Weights of a small transformer language model.
Size: vocabulary 2048, 3.76M parameters.
Architecture: rotary positions, biases, untied embeddings.
Training: a variant of SOAP for these matrices, 175M tokens, 2672 steps.
Each number is 500 + 50 x the weight over its row's rms, rounded and kept within 0 to 999. Layers, rows and columns count from 0. Numbers have three digits each. The size before them is the row's rms in percent of the matrix's.

# layer 6 attention output (transposed), 128x128, rms 0.0956, rows 60-102, columns 64-127
152:437502517493508544513412542482442474508518554526492574490464528514492488508465422611443547576441566521479501492496467525417547438450437463502549463431549501426460444535476528510507498437483401
128:601557471509567554578437418426525529543549437505560498558575459485434625492517476518489453516439395498512448524484504525516542553497489470516505476492509472492462540463574485389467571470535356
141:496446468432452537439496517443478443539510527549546515490505494479461492518474587435552616509524530494519628529435518532494503489496481532542415488536511509508482519520534431504453515532565559
142:432473483503489482529637517532505502512408493484462553505557565565503504518566428506578494494547487514474435481499533561464560491462531520508421509447456568483442503438405450464460493474521542
083:475534504551543526531441404564490482426402529507526522482556570488486486438568570434561524447455559499527518557535428545468496590549427465523468554434458416537421508488591534516511449553446450
083:476610529561522492565620492520530443432483435416556544543542587569559354504490596482546512568506439482500428440553545527510487519454578602475478492489500473538534534549479501486404547563554513
081:471463505547537458467586524471460479497505594468477448430473486439461492510510550419619471553531464503549551442474530507490511592533466461459561501464399484431556464599461448441487529496524513
071:557417466438456498473447489526506554551471592519451534553549477418464469528548526528434555544504491550563472550542486454484479543561422518442585524475455449475487531468531448507500482554506550
069:500491485497489488473487453451460489595530542516449415460619454575541524496460574560463510468520457534480544580409620454517561531500521510502537510501512579510510595504530454504483436532486502
081:564566481554545547557551482460455392492557517458495508503506471504466489377508518504488488603492441533478508449554450523537411586530463469509483495509446393560525483485534580490458468498370535
085:554515478573467468499476572596546464497522479545549473551520476457580523447481547443472526360518441505505522560490515576503477502488489501552516460498424589555538452501435512583601524435474502
073:467525511396527496480533504478540510395452445628501459460547581497598485373420540586400518525482457489483513468497457525424568486495506530469440491532425490444474447429499596497494530436432529
084:518531459407599615485470478455527463478443508467538489397494467420572461505454456568496528560558484363500467524468538508477461595450370552521520452512508470394565471526494485485522512516581518
093:492519574489455527559585422470504438382498466538583604454509499545501382528580521556575498451469589593647414511508439464494516484411464510517521462496446562521471514515600579516461516431501563
072:490558452473501511459512460502508511465427514405416599474505537506541598406500515499525540527546505525541427531478507441520502467485587467510487497490485461607494448448514430454640503487543529
092:466514624475508499396412517547487493514495464405493438407404452526622476543515570550478482498490598517498556504497454486578503523490529441502548498466486509424468549467483611478423540434513476
085:481424448459585507626502554484455427482583495505448498528472558553457479485565576418517488449406418510513459510566589528432487435549534514412450542490458501536419520568533496562536505554479534
071:449543541426447518527445449549504549451415522528433552490433553460496484529400509436543479525451443635534471598515480563440399476475487513515531494532559514420488477483459481439519528578559511
081:364556571568537456501489474494578555488513523462512516429551541480489466455448517428485508464524563600549575546558495445455561564536439577416492480554477372461537502483547498432513518516484545
079:527538434408514435607499527538394532532471578513459446447443582511495512508511600459401514528537544461513496549627565504480481480557482524469453528496515532463433491452492557529510608395495522
075:402447586464570492457478487496452463507506425461514549488548417562514546513439483459465498411532493456501472621520421416458511501522491511468443441532495548526491393516487369552480558406442495
077:564529470516507483487533534541459522416486504451516575455563523467535558515426573451499560524459371552516499522509538470533512472472492446485542463469503585559546514411484548489517469463446455
080:535497551446469421398462495470453454557455453478472520535457442541584462451465564451567510427571415494527600475499546540530574466484557554498489597426477537443510569538557566586498520475415484
077:575433559508424416559547554508543522477514615505525535461463493556451477613476546500403596499492583467464461579515584608451531486453466403476534476495506496541529521566421478529554483514552518
084:422587505510557456486543456430544448443473513451544519553431550541471551483510532529542478510399498499529499420409479503521586526494540609435395485561584516546480583455418608504502423535516507
083:497575515568544427446505415430520443496504571477495448508549495621478542467506471469507539582418554393469520494517524480556476497588465424555517503471490535543534439404487512512417424437489592
080:455519403561506507497549553520581480515497604561570526460476549536516509438482506573441438567565526530495478476510494329548423553507512506472520505580508528464532528504459532656501535488473472
083:497491551438496536465535478467562538545560514507481518526526591588424501490533556486575573499497479415617594613439452534502482495501555465439505396455457560461562509470385433486533587467521497
086:478470523502421499529480418525511528560519544512582474434464523473483429559502470433484514456535419600542473528519440486417507498509500410505503417486589484599513564480514519533488507552531428
072:533484500477430492466486534449442457519455500537391393567600540572460549495515506566550469519444521448502525459554485550561568561533485474453509532468468571390490434430519497446518368500574461
075:428492470512533524549466512459543570497538493536437492593593495538533477547398477475444461349454592565481476520481477410615550505505622572407498502531462433563509567528511490491543420468521497
086:589585615421537543528517529430574532508566455495529543481551572640511497477543478520521504457544465461521571463506555440585473554557512535486518494500437522499410578486507527559540445520543497
091:413565544501495456486534545542468456487520487439499479550469498538448457593520495455547540549482417533449499470659527457427550517540491460491516573452466472483433482493580549570483458489466520
077:510469546412497523482461531539490508469510396514463529548547563434541509468524518475490395477589585516550468528565617465526477502549456392392501577452529449483514647535496448511524563520427489
074:514497516578415453462518394499540494514565552521446484469644401526498579530483481539516448517584464595542469541552448433486504499600495582491464560504538529578529480523405558525546583470494534
073:482526461522542536534580514579647472506512546464536508381441512438504521539444487494465507492550608531477495579459415500388481547584557475469425573549455515524469523580467476568432462496451515
074:515564412498424490499419477480576436447505464455465446530444486535425501468469469459517499459392508425456507599521488532518449531474522545473519497394556486502521459419440373391509442442533490
079:500497557574559567461500491586507587498462400534582572434490535480474476528513450547394403588463570674507502539528371441480465476421424500536554482506574542512513517423498532460462507448457468
091:450586360522567474610413553403531467495489453538437422537406520548522467509444464530510451535504630445467460484530507478477443505542468482452446524464556464521599519452495495502503555563544523
085:598587550568499465526525542479499527443498482549602480448546551486527488513484560515582468514546496647494473465522460387503387392495544521417468403504505508551466491514481505465490426556547498
085:565515531464519476443411423488430530417523456470502486438506472510544506581501526465479449579543603581485611483434529550506524517469478483504568562459494469489404521534586401483414429520427509
084:556584486498496502486487507401546571420504465578581544421469498532485480508405494493517553515498505480483408491527462495520552419521477550565497503467486497523534571509482520401523490521498448
079:498455484489479499475520480532477555510511520460420496427476538497487534495515440516542551498467447394372484534495515519513590482495499441493533423526555574474525392454457639413523520521489488
# layer 6 attention value, 128x128, rms 0.145, rows 61-103, columns 64-127
138:570547451518531397489393393515634490511454425520550455500495535518504446580492418458450489478467520436443502416490475533466457533529479422452508489503443555501513485480525381464579462482564482
162:478430452417470479534524550547503494549465563547549482524508508529493422462479489467564495591486551439468486564543459481473464477476546485514452448524486492529481491564548482575509504533561546
152:425517412488525483458561494457461475379414525468510541439564442389502471501624470547549443515517434484547407551546602506499470495467533488506572574535491578472578495494427453570443491606549513
071:533502589477565559470501505534469556495503518487550402491440461526494520486449469544597553525596511525622520482476514580592513472478537515546453512538525520424537544542507421519462533477518508
076:506495581507457586406490456518500496501512511492521518633526367471440555504495522479492439508466572485578514571497428589423501474516507424533449547515475589449501491558594496455464521531474527
073:540530532495587483515506492535506534554536448501520451552443492604432592535479431478498550487432495520423542528552520442560496486499494527547500533637514435522501566523466522559517488546459533
066:553396480539503461463496503423468445484427398482471439354453476517559492479436529506504487546529504493493519497552496449500439539412477479551512556505554531487476402499532501496502457496492478
067:473467474435506539490535495547505580475504398491537541478381454470456401567541550515450503453485497507538448499580495481420460502508471512494460535528440424388453519485337533461458451564443510
076:482478446370478539499429343452524551521483468453498415482386563513450544550390545558483502437629558431541442564474430509503581472532510497417478489495570571448510467572514502559541481549504601
070:461431612551572509534489474552523623425453495512489489506435534527422502529563412502503455564431440516462517492527573298434460535501441518472507538511438513467514463489602387469526523512526490
068:518481564561484560415511468430434542460533556546477517505452569450553480575589568484494423431471492427502507588473564424490547441451547458607512492432454528488527507474555500425448534479584549
076:521531544550445481373520491450458573527563429548537536524478455532509575574420547464588486458432551620523553510532451482483471498550583551491464575509522453534462520397429485545516546483467466
085:508500488430456524550532528409522489533481533461471420491449489412494529453492505428478484538477472529362605512528475563425491472526611517544474518476466468521503492487492534535495433545486474
069:510529505518482525564510582613518432569517532567504499556491562475519425583528613501549453573462513479456567539473492551463576440548500518500496403579521488396528573440543457554473542450374495
079:530573501531418460560552497487463518487434536529521528521476593530460524465483544511506655531525469539479427546492519528429460523522413494557499591481548545486502431462522489501533497511487528
075:467471473512609559490495471446545448447542537440559543502467548554450494514548507535454411579602579470531516500550450540497463507362536447459439496537545592415488536501552552504510467454430515
070:543389521554481553522556487506391471466410498557605483509500466538535568508563470493516508584539562403556514500505548444483554582505476523496450559450504498457466508570484508590495455454440433
075:451508561438371504487510508499436462481413410541474508484439436447499570480510439447535474556431456464490485502527582516457452451509430511529476443445532568554455544522483511590551492469569543
067:545486478398520573508553466476492536543545503478539448509472493627666577430524454471488448506501534528533554499510527493486467579480461446502443423517473531467503575519553593518469454561441577
070:573490464634539517489535563547482474395482621612489479432387538484519521508546408512596501452366493466409551442485495447522513469417434483537518434501496507542511472435472582450540455476531511
075:419508602413516493449450447483533437527492484511480407550531495547474443479512626495524426501462497470388438474502471406412525503518533478436566358557491530427498477520536458493435490604484509
074:464577365437462463557531464539611495536540516467469493540539496471528509460498472606390441551411482520499460464508492497539446440485419431539523459540490547434465388440480542427516500428496416
073:465507497470545451528531548397448508519576400509495540513567567503553526419553527440533429539447457541478500533437493570525473580512464548497416533488514536658462489419535498527492500499464450
080:476459504514448486407575565524481438529528598568533525480513464364451500497523494427456544447500503464576538515532508516447515448438522376475517457468496518389494522602569384483485588457441543
079:542494437449448431619559474429540542530394422526459495534447478518503511438487488466399437392496498444540569504633514516464459418497495485434388391456484508478539551531476448521451535558574545
076:464449460526421658519488532448497528522424400537564449514450566388520501459394527476555472514426446486516525445439529446424500432472599513450482428513482489480453512484473456403510491500544488
075:501532446580452488496535548544470516425443451515448547542395444468456585503535426520411440462443564487466451466494625506537363532507536525593528565528441433446505570499609441524464513489435401
077:473462505563545557478512538504476472447572499531533455588578521512498543423507507507484498579509450439487559416440520479544467439551572607529484559510442484418459469406548514544514499552617572
064:553501489533528391466501440522584532442430536446483565505424462492536424410524482477356542530519543487547516498501538386507467426475417499519534404494554410573466497556553537452452521473454514
070:534463463409459507525470492523498439552473545453489485443447466495474478459528545689528510541457411569518574512514522398468527455511525499443507505503619516441521505449509557526424568488459583
081:549598445531524459505523517407504455476498510562479539617476470488568483510418532487452475482477541414478496594590521526482504439521593471626424544466485567552475465470564489450418556549464563
078:443435436474453485512480508537468536485483475603405535552547458543493531437461466504553495459627510442562541465492487514535494493438465572515450490439493600445505538557544603401498519460524509
068:509429555475489498458517473430467483526449539435454522470431440551493458565545470592450586559522485508515403476488369527406545524420444520506472514519533529457452420546467535378444513371533487
072:456367463473423537509519524602438485594516461530525498525416515537551441487510515431438547574437505465492512427470486496552450367441489479484521519514443444506504471507586504505538434598520563
072:428462529408554521510446505386430484516527403517551526442483540503492470559460559470581554412448451476500458453465462567546510508523563538531512467473511477524571462416591541572567447382595535
068:405489554436533549586524459542456514555578570521584496476517598461522488532507441434467515526381560428467505539483535523494496449398497492434502452483540555502533500541494562530529457501418491
076:580542411472505517449444517465459479450622542471498512570491471406528454520451486343561465536510444426490526439549495467405529489567534488517445477483426435430485522618472505466525536529536519
087:482434451496514547517501434449490469505499545517555468473559560478489509584503473521429526516433415451442457574486473464481643442479512458444442439437496516478489497465542508499495398471555451
083:473481442511456536525447515467460491494520552458511549476407438527535411443493565512471487485519449516463488350533478479465440479449560546528547511543461443425593469413525573510451511587471405
085:550574468561536429538447511531576491532589486485550539448548516455452518540444522471502485543463475399502446462623535507649490417484531530470504612422503478528465434456503542549503529450533543
077:428469587473475521519537362494535558494457569486480491498540545542575531483520468525594453549510521564576558557560417438454504534465545443418432548515550485467471512549453462532470452494500422
073:520505475451509507562446363452507440477441602497529381537488497469461588437465500489507412487445494479591487516472591539474445583603462519440487535566544514537408543468458417546452543522492496
081:467517516443584563451506474442426601432501540617507510533484534509459520497470436495480563492467466499555480538490451496456511481481464488564477495510478488543540417534488532450597504511508572
# layer 6 attention query, 128x128, rms 0.107, rows 64-127, columns 64-127
082:483592501403503545528496455553521507486389478549458432547481510546539493483450520510491466398505481465569456557491529541425580535486494443516564535453505536449451524532416466459514491477412395
082:525595429566483454540502465458523442475538537495502499542540668438564509509562565454566532530535456387465506465453580507492453448532473512467484478503500496494403550531456545586487392515593374
125:509510568505604601430419496522491565480557482477501619551529390578492548426525447554499500451447589526385372507539542528470462474480525554518416511494492527507482487452485552431544569473505514
108:492508508523470574454497474467602418471557569502593478509476502589507463580516531511461499574508550538525441464518459501522518483473441491595495491431496462506460516588582467442485437485578519
090:446494443526508591452453514421498453580537482563518442453550573445575503467546489518481501467508528496458500452502426526500536432462544561524493513458469483553457510428609528416497565526417571
123:600535496504551495523508561480541524434474524541420475602496498442524364509405557504499498534502423500586508538449598511442461460546491500392543489504535492586576537560499543532568458474507436
107:525363542485501586523492478577419552446549475490492502523507507504455443511613454489511513441517601456382481516473468542511481487513479529556517525437417504532449480419488467494448496542513472
095:504430591381448577493508464458568505447488521487565464464594495498464453483457533619398513556470447520503428444526504597548471604527510452511493529499502512492540520531558617468461527489539410
118:542375465491411537492468481511519528513447570538459639539562488497571509433570495460520476521479541503533521490504548444456331548472491440525444557503467439426479437527491503528468493449573424
097:447438504520586450495452476426499388511564549541549469542444436541453504382537544445545447570515494533491520525546506420519487578453533556496446563498449424514495541576509520530431574544533544
097:517567623427452421558482540551483585428482433523542478512523527571448522447461507567476542422458449465491423510409509474509471478489539400425538431489526590473496384430480451428567429413481507
107:479558539437530509488478504447468467475514481452509504491504424528544536411453466500458543399470591412500500512498582534437460462579479558568482511480506517574482524467479544473555651476473458
104:565496434460459441547502516467579501444335474437504488526499541354426455477591560491431473462497508478516488472523470576473460519390515467488510502464498425489473511534437389424597467485528428
116:539502411563458443472469559477436506497449590494580529534487454455476519516509500528425522473507584491484514525418540467423473584601481517461534432450549474542498484506477468518588412508569451
110:511536478513518420452483499473527467552479528487531518525522414425527506486471458493612431526615443454503517539466526462398503455390448474601555459516495524545514514477535501449512533529478378
098:478508446551573514542485530473528508434502582537417497525476466532408617501493528491504444505465576510470513395513508522423524502430484507524503522466421568526499508473468501469538466601567455
120:510537513519531458494510563411545457476506420529460554503538586552514445512554567536447445544399564504474523490451576525550491559507450495446564546590514471489439557380521496593424512419493390
112:436624492350431485493450551340542513580534517555555512544493437539542439508479469486568530531457574576480465428589449531496536509498495548498563466508584564490602600507561551489476510527463571
111:484479549526429533510523506541553491435532517546487597557420479463483481567526548456474492596495483475447479509476596481549578465499534439566553454526563552489540496519521406515515526466455465
104:492556411520528453453534417577510470516485506511505599482548417553478430496479555499460470518507531568461513521440375497554490490462515409456561459518497513551461476501593463527438536526485479
105:444491607567496496475480472484529540415495499628427465584535540549566503562498452507536443410454581510516467478509468502558504590520546408516487492462455509533461544518435602474530447491487475
107:475593491477477460489580546453467445498529505456516490453384391500547452481567481497516518559460501559470454465493467471491511489496544586534500594474518528478581523505454547444476529468567594
108:534481472482485475576549410508506408444464550456495529436496451508567604499475524456530526474497576501357545489502526540426515553457503490471583591448505475572458463492494495500457456437454533
101:538584470456609527552535487515536483537503525460452472485419483521500531500495526555525392621544486343455538491517476482547519494531528506530530549508478574439577469534559403461478444428526601
108:515532490450570485439468568496484544411548459524534474454598510435490584448395594456530527525428467494612549515406350508458557433545446515510533383496419532439620494464432473493541511465534517
107:509516476403450528592571504487440492508504449554651532574503552497539501545406521542377445534531444582546515551521532525457467512503433423487479525533523530363506526424529459485386567515583467
092:516410594529577541605469464626454487524535450487491498370545491600449456517579413537476466487507512487526529503538499495529412419550560452541506491512565517514410545439475496440413524543397532
108:449529619458555439446439452482494505487485574471598573521400397505512515532528441501529503515481474549564448431403542475531532513414452431455544397499513529407526420452515519442510536474491482
103:516465536457499498504451502580568410495576532544495497425404436601568537492541438590436408488501512494529490501509487490503549561469462545506439463525441485458491484530559562558578378440490496
103:489473551507546486535507594554572370463491477507460525488509526542520375480408571554490603536434467501520524500525482605532528574395461473514553555550505529456510586518433497469533535501557528
101:547529496460524529549483562542446564475482591540605545398483442460478532511461476440579474404541484487578520488522470542363550519549407421422475467550493363467469467502552527506564466553628486
100:487440444525512557505486447513546452514488515701490440504460474591487503529507527500493425601496464483484527505522563521465477500507496564588524475527448451547523505519526446604422460469446486
067:477417557517407539486483467480454610582518510487454488529471456514476489456460467517476459590455452485539529533517577555481474476538388446486463532486504451417482484544551474522500533365548503
078:528542543493532515545500586445518494476447533482484566486528491489509519489503578477508633446576451505549443567434496503513479338463509553447445540515500580450478551545557587519511532536472537
138:481570480575472432545484550466619462552439530512570548459492510502484452494457517510526534570505399632558540482495513460522418382501488479502501490564553508489511549529494568591549461502499549
112:407437480528510527516477479563539461540530498527493423581396448615502483491506511385570436463439552451473451507488488522443426546542506447565523425508460416542550487512468357442509514411573488
088:488529420537539427468514446495426392528547515488497554448522534413606523549525504453582585422572535440431512432514496434503659482512558573502511524490423651549435580433485568537534521485432547
106:521480501474500566461543496545422445404515461475509457497504434520506539514544536535405532470533529502464497471524469516489644470507495570563493552412512602423459507428473473353477445510442502
098:557565557496611597435479497558450592414550544527480598555580464539582577491576449530516504536532552488496455507479539504519550514554476572497537495472504557485540511435471560426586560566558464
118:510455537521554594505544503515409529497509476510542538399532471450529528415444448460477548310490532501541496505507411525529505493488461474466415507525560465485545484459544573526586502519526468
109:425496512519442560435476504544524531550563550540517564567452530496466457475514458502513463533507516623402419456541473425447546490463472419441538434546502520511487434415524464458493407488425483
109:457556583408479502444523513487500544466528484449464445499516624442441513525490515457434530522524556504457417461404548504540503445474580490564525467570473479503526393406484479401507557439502461
097:444467549417465525376506481537464512506503510482457546514397358535515512480486465526542450378492597550510548500420422522551492529460497497607396453534497479466477532547509565513452490499397529
101:492405425501533515572500439532413552456545508602535445561570535521492596423521496373471463498454450476514431528495546535497430520615595591482591540563476489543546491459499527518516509526487537
102:571413541453510493508420474421499471452473545460424503512483473548516521527540534508456447463473436492473521421516506417532571584498506476397500533536464449603354471522431457541532514552393457
113:467413490547481544550572476527417529497469505472530456503531532523483607532547560521459521467527485433467559459534548465611486556519543423528545523439500516527449439452496355524429507463430618
102:496513512508454538395510461511508449488540485493511399484426484511523572478470499576471535447509530456472517551509504480536504459523489546477572530447510510443435563524402539428639559486554530
114:546539507540576533368495514442499491450485486454552485510445445512524565456545466509485495455528453477544495542415452447449609492505575485526504385490470487558570433509508539409501594409503510
113:545510524564543539456509554494531446393504523475502522525574478500513521511537505495540458548501519511515437461581599594469517578539446487583487528465493521542392535555601542521481468510484451
119:596499441492420475489482577549537515573555537479510555516443536531482508545504473534470492538452526543547431490433461492514468507546448441504431496548472449491499459574555633490477410450615538
099:511540386508523508511543477471515494510475461528477544455434604440594525440494509550519541506467559443451494398472406537477449555505529589409470551419511469449507519495400559589466550536562446
103:480501501435469538507493528556455480490556488601400437568472535502514473460534515522456473466467412327514507557513474496509479470494534379465430448475450419391513457505573408495445470449469422
106:397536535432506493508502563427551429478530494486526545495446477563545426495579458534567461540507458449606442475487464497526556481541436497578475477543564456461638540488551542566486500508451412
100:587547517397485466492559610577556546404459527518590439504549392536501489573468511475351505588521563596466487506537541541494452415504510474558520472524523482491490439513462420457468566529576524
105:468515634466500529507481450566592507583474431551539516565512523500470446485449482527473526550544414523522484493584574634450490508483450390501431439531424433477508499442411492472510389565614547
105:507420465478505517557501469611469399443528562513446477410500541469536525516471503448535534510504578498394478456440441501512534501448441416509512575502429543459561460412465491605420517459504511
112:414497446431413558550392598414513525515470473551526537454600557519523473526440487541475494412507506425569468476509416505523506560498480496512429459489517454502439442482431463550604492476555437
113:516462515432534496533498560568548545427532577475499440408526586385398543536488532508496549470546513439506532508589482506473621604470475490446530486477547466508411566472519554485479499518484448
101:485472464429578565571491480538475569415457522477492596561416561482463552524475547404468482456593537463487526586432525472466478488427523545525495523487393457456509478476461516616540459493470462
105:491395484471548584545576468531481459438493583546503526488440466490397516494521594484504563495548500447512432581438584560448468523399508351483522416461536486458498509561526474500550511534483476
100:479510555496464550452524507489486420590467520510561480463471594474589517547474456509601534574569511510583570494527469532529486543524450486441500525429463504464469474545459617535438477509533559
104:542477485452500476539504452504506461456516481531593476454459470478448522477423481461531539626412382497479491485503413469532467481502441572479591430497514562468524505418500420554480605440462501
112:471521478551439470453450499498495484488481542518509492542471443469481540486535523447444402494556595480483514595487557483500616517414546482538424468438491458631481541485504492592551477442595448
104:476503532507498531460439507545492457482537502548529476467521511469524541596392555552485422582521453513551461434485541401619521492466483447525494402459550516474467379490584492570478399497439534
# layer 6 attention key, 128x128, rms 0.106, rows 64-127, columns 64-127
078:556464483558539481596611552447487428466563513506518500492582518523502515556554473378511546518482529508444591556397519555476577482495590546642460459483557541504551509451518434577498561456507524
096:465472504531476505582532416580413490444565459543477541475506446481483554455536476398453378510395492452463567493459511483541394504571595525495408468522480498475468444414540503509390473527596459
128:561448492539529446461424501512462487391467542506506597562657477431512470499522474456491495572510468448433516415373521485493465571492531508512441490465460537579488471531503611478513429502528441
103:481523482616464470508551407546503541549420504593512479429367380577518497491514498469537434585442490480536497541458468568435471504551476529536514512512506560478423521495505484539547490578508502
075:394530479436492559453501536556497528457520447440467497619371424506460556442438577425538458524485501459478456483556462482462540500458542576461451529520447458474480512475448698519512517427513552
106:428593539430487426520626535448504480439577397513387470499452567521545497544561500520484398516419490525473532425513539486454499431510458437438467493452413484480445547454521582471480540427616440
103:462574576453479492435462563457567547526639490471469516522379547553511480489428512541522442495504592515508488536557536511481533463424471520418551508559500446474529490471540518471449576467573552
102:522456501473444468521495486470601485406522498551506478486482455443435502501517536550514436553533493431527478517548445557500479498501466539516490579541501454490429556601505514503475524641503482
120:541526537565507526453469512543506507408494477584439541561495551505514552473459521361503521492487512548560493533469471415514476498486457489454344583496466431521504537535507471524503429443537481
105:410471529516533451529615595534542408497437555547545387520427451544435427496511493500455437536530531455471578447544616467567474632476507559510539478516465444506430504449404488535403552456497410
104:470498565524520523563507440512521483498558435583447500569632492502544515499457506522483492523498475501512411487467454582546445395486620378563532496491549543487544401486417506491585506487529540
102:460545436423438499478514595492535457492554486497466534563571429534475504425452474543441540612448538525520468434402475455490548466467454513643489582524457492463489488502503536461518579446433525
100:551390493502485474558539489549539465535434502491540428480481528443389531514509559532468473497489410406481512475522376584456525456451523530513459464553496542454456486496536472511539578519467568
115:490451376623483474365437476450603450449532518568475570622446565510529562521555472519461519504526533540519421500458526396468528548599536517513501417425510509553476528576546510516540490511662508
109:438486516474574509471506469514460507441509472510537518448393456518473510541404482391499500539545535456514464429461487474512568532392471555592489414411464497547602470574489475563504512509447553
094:534532479534469563449477574562496533531380529526506508399508473396463466479468481462426516468475501572531513411448504407444426531420537549523446472546434539492406566546566557498547499472495434
118:597505562528527496536431556542557394425507434491395442567587558549520466560526521436485491583451536395498485546590405461537448412497530503508542487500473419513484560469477594605462496469487598
105:424582450418505470443580529463489589505500501582584476370454507513545458559479502504588504473528481493549498446550493543425549477478607563519523466506446567557475550609536454576592515480529438
111:581470515422446526669510447587488529500457463557484609535526439506519518481562455461503441526546439465553459477573440445480448438523524550570472490529512595574496483524517408584417458450532487
104:478547484495503464462504504542522553521507508623377547611437528525529511476453518552494412535492555481445495450564499433504448509509542465450527426501449406518517436530558521433452554513476538
108:511492620511406468566536451495494553437518444493443480465558462525492577537444490465516513394514495495576481523523530453492499506416501538507448547517474532472428472559464498473521468534416506
100:434554568624546472488532558461503431538594503524538513491410520498583501458507459485468569558589503456515533475443544534566461444458614564548479539548545484463476484525486487476417565425586507
108:475570450607516459552509478638494462548492490455554464614506516355388548490554530534469471553403518502484502462507401445438592467510503506496589583456389453452469430527493484526476522474629488
102:526458491512485548612564457473391547544559501513446513571440609568482480489551551435527389566612504427517523479500580499480515477490551494498611509530504543535527467485519478468483462502484496
103:490471427364438497478620545421516537462400436515489521462553539487543464419522533500511583429400550532516560454455523505547437430532472526482521475498565470558552473441561501507544576408525464
101:471392542535581486538546482514563502463485487516445560420550571519445530506475507437544531514569556448512429566407535561472504457540564598473513548483534528414552540514523525520433482501521576
096:504492521519517474515491556488418625538519470478559403450519562594423527478487516489389471479452464486515499504533496446423430538588487442473578541464490555526501535557511542552455402479420428
109:438452484507558586500519488568414458467488442476542546447373431492442540497425503537556477480529460479493484538513452454528403455475544536560482522466465618450504556503497531538469472496549486
106:468464511520473480586480479530505388530506499469412479364477420523560483448467526520522526382486482508532529467493484462481552571491478515504489494508471524508547490517544500539473416460380551
111:547483551470444504543549514563493436376510497495508469631448514576476472533479577523466510470450552490488512447547468614531515469447516568511544503559523540441489492523495534445480433487513595
101:462499497476585620584457530506577514482456496502527557507486476473479459506463550520570520457504478535436530429535580447592545513531524459417464404534390475531422518554508516497518502588621456
101:432588576458504520504537478583490470504499470524485463514450412610519491448463531399478475544574439573518457504536495518429513581540509499510559441410490425472522444528505491605521478465485445
090:551524478440522489563445571514516556490542471508501491449484583431426442424515600521460567504458576529344534545458563427519498486474472512524503375521530492566539486491480508503529552454437566
089:468495436527458456463611462499504463508401491556435438577498518468526507496559516574551417461475470330502523496480567488497458470506525565559540579491477414529518546555474483498486464538505499
074:497443471492514512562529504451620476440497478538529525365422457514530515465497497497464491477447467607498353370506446553513533412511444474636526455504494529458559474562474531460501406545501505
110:490423410448504449600443548520574513415526422457539454449383556581435503499569604509525438569475551537416456477499516536469466478578498470606567482564503504461520498493427450475434493420451538
085:517522515495502475553417542538540529539409522413565446529449521619476519441479572614515517472581456524580504561471539515437436507534470409482491515456463449564493489581467399489525568458501499
109:472527564587563426459500509539474585447534560635512484471558434467510488581494502474388482513450480540525454566541486511489545415415496491441557519494527579532586426452595569456420373547514559
181:570428450557528392445401405531492549414468555485518571478583489431427575514533441459407390538508502477467507538427433458501602476532455489450547544372540525555494444509502509449487513412492559
114:557572560427444487462483559540501587481498522474502485491580413458517529501393508559559533353502523506532409491489501470540441557529511470432500463465550522416537523545457573475558506597500499
104:387502453459541422478488507540494529511439521482450462486513467509473405572531491465496544463617537501486427452517595468454543512550433471512456469470488432478528483447579559492505552570415539
109:497578562397423536509461540453526459516590523540541547518506496577549427491495484479458579559365464514501485493512482527461521449465480372533546487473477514413512496477479415490602560428580586
097:415598563518547418546487424482453448503469525445532437436521432522554508539474558469567449493521464582452499478500490438631423531423471592471478441453511558484603478495480558559428463553447551
108:489475430471470507538460555380490558432481428546555493529537562522367649447481451419514467422489486548495527446551477552551469533557512341520436543464536411501497465495413464502475487430557487
100:514503446494541461480558526336470548446419547464494493613568546457506488513579440450506464472465435439518485532505599473574517447435502561502479474443550450547440471556536392496435394459497530
115:484491471465460584549552515468411405567455536506475427543550545504453496581589586568449515472436446520503424543541490558526510505524488403466577454594433498408545483487507453557409486521436613
114:430566590479512559451516487524539455483433471522581477535486441480456503470512467469571507450398394549470541512526488462460543464479547527466534508464547494434463542483523491440443499502598567
118:468522515527533452449428508528571531465523456559519490474496496487496496603481494475539480513512431394468496478415468432548522471579598525508476416412525583599555462519493549504440494482557542
115:375443470488437562415519531426533538475477468524493394486449425493418446563542516590487532560534475526577531448503528544434480518548474439436445496543523485548406537635512590553555530513429466
121:460476484483392411481490514409509490573536477399431556466586514491463538486487509441557533522502477470410566460422610417538544482573507494490460552515439433552507635567474534517603496605564511
098:449543548510586320505492544486474450521532488523548431578521641430522540438485519554575531501534543490545585447403517605520479498505487452475421526534492537499514478406496528473557491493558549
115:541491649457524499639469564531519523445487534616501442476502455439461464472505525506438489519562406386472488485458588464514422426472504517425565426578527470501614468516514486520535490451468412
108:423461453440498526516465481499534515439615409513489590434495495498514472541509454475547492554633478494472508450454462563664479431465499566585466440530481489583503537508492550537452516591438543
095:507510467545502530485477524393588518520450426505553437558536522504498473573559467501488457550495558606529462545512580474521537449548597486559524520480515497562451480506469312466507512470497458
122:537455464424517479655573498605539456522546445464419528442509424445477572429512566493525497543601535503425494536582510529517500588469455401520584533476429546525543494506487507496505523513427541
105:491477470501492517628531498483447506509446523494586441484542504578584519409454485517488564491508557475513453485461455463540556494464531443494512579538444398386555488548452511508494454468470491
107:605501408473467504519533522518520573469493496427566537436539589479502343535486465556442579433493503414522491509517440549517473498432415535483421508538518529487477511465554476509563439527526540
113:464479532464406480520482508469524505400548535541496436511550470360450457455453510541486515449453541401513498445582492528503492543459511518503529481492390480435433570521540461463508519586478415
106:526515552453544470507454530573379553485459562484567413437522434523507577465453458652479565459512452523445605437475556416563488497473482500548546407542447484492479497484517498476486639448457453
110:517446470540438450534486553571446464479444571501479439579441434444515475460465547535419429574444405495403426505479544461556476468384459464542536398534506540457530427484451520446454473597494544
101:435446553500462568500482415542487365564479522522475486479456561466543529513517476495600527537614547407480559534475504533441550497621533513501470472495420494498441496401452535527581477626481545
110:498501496492554520550538520496429443444527532564561481487528598508374525487477434497475501598611553471424464542519468470544461520500559546479528510505420547498507385463532470478524483405522513
110:458521560554445371351404558600589452488563585548625514525473422488462510535572593491468514522544511561500475492446518454609549540423473490513532452491489537555577501504500471602475518495547448
108:476542545516514482503552500595458503600471553554554521511525382491518496490499468447525488470524399488506574517463486491526530559486527466535610382462483494553579396481515390500561535483437543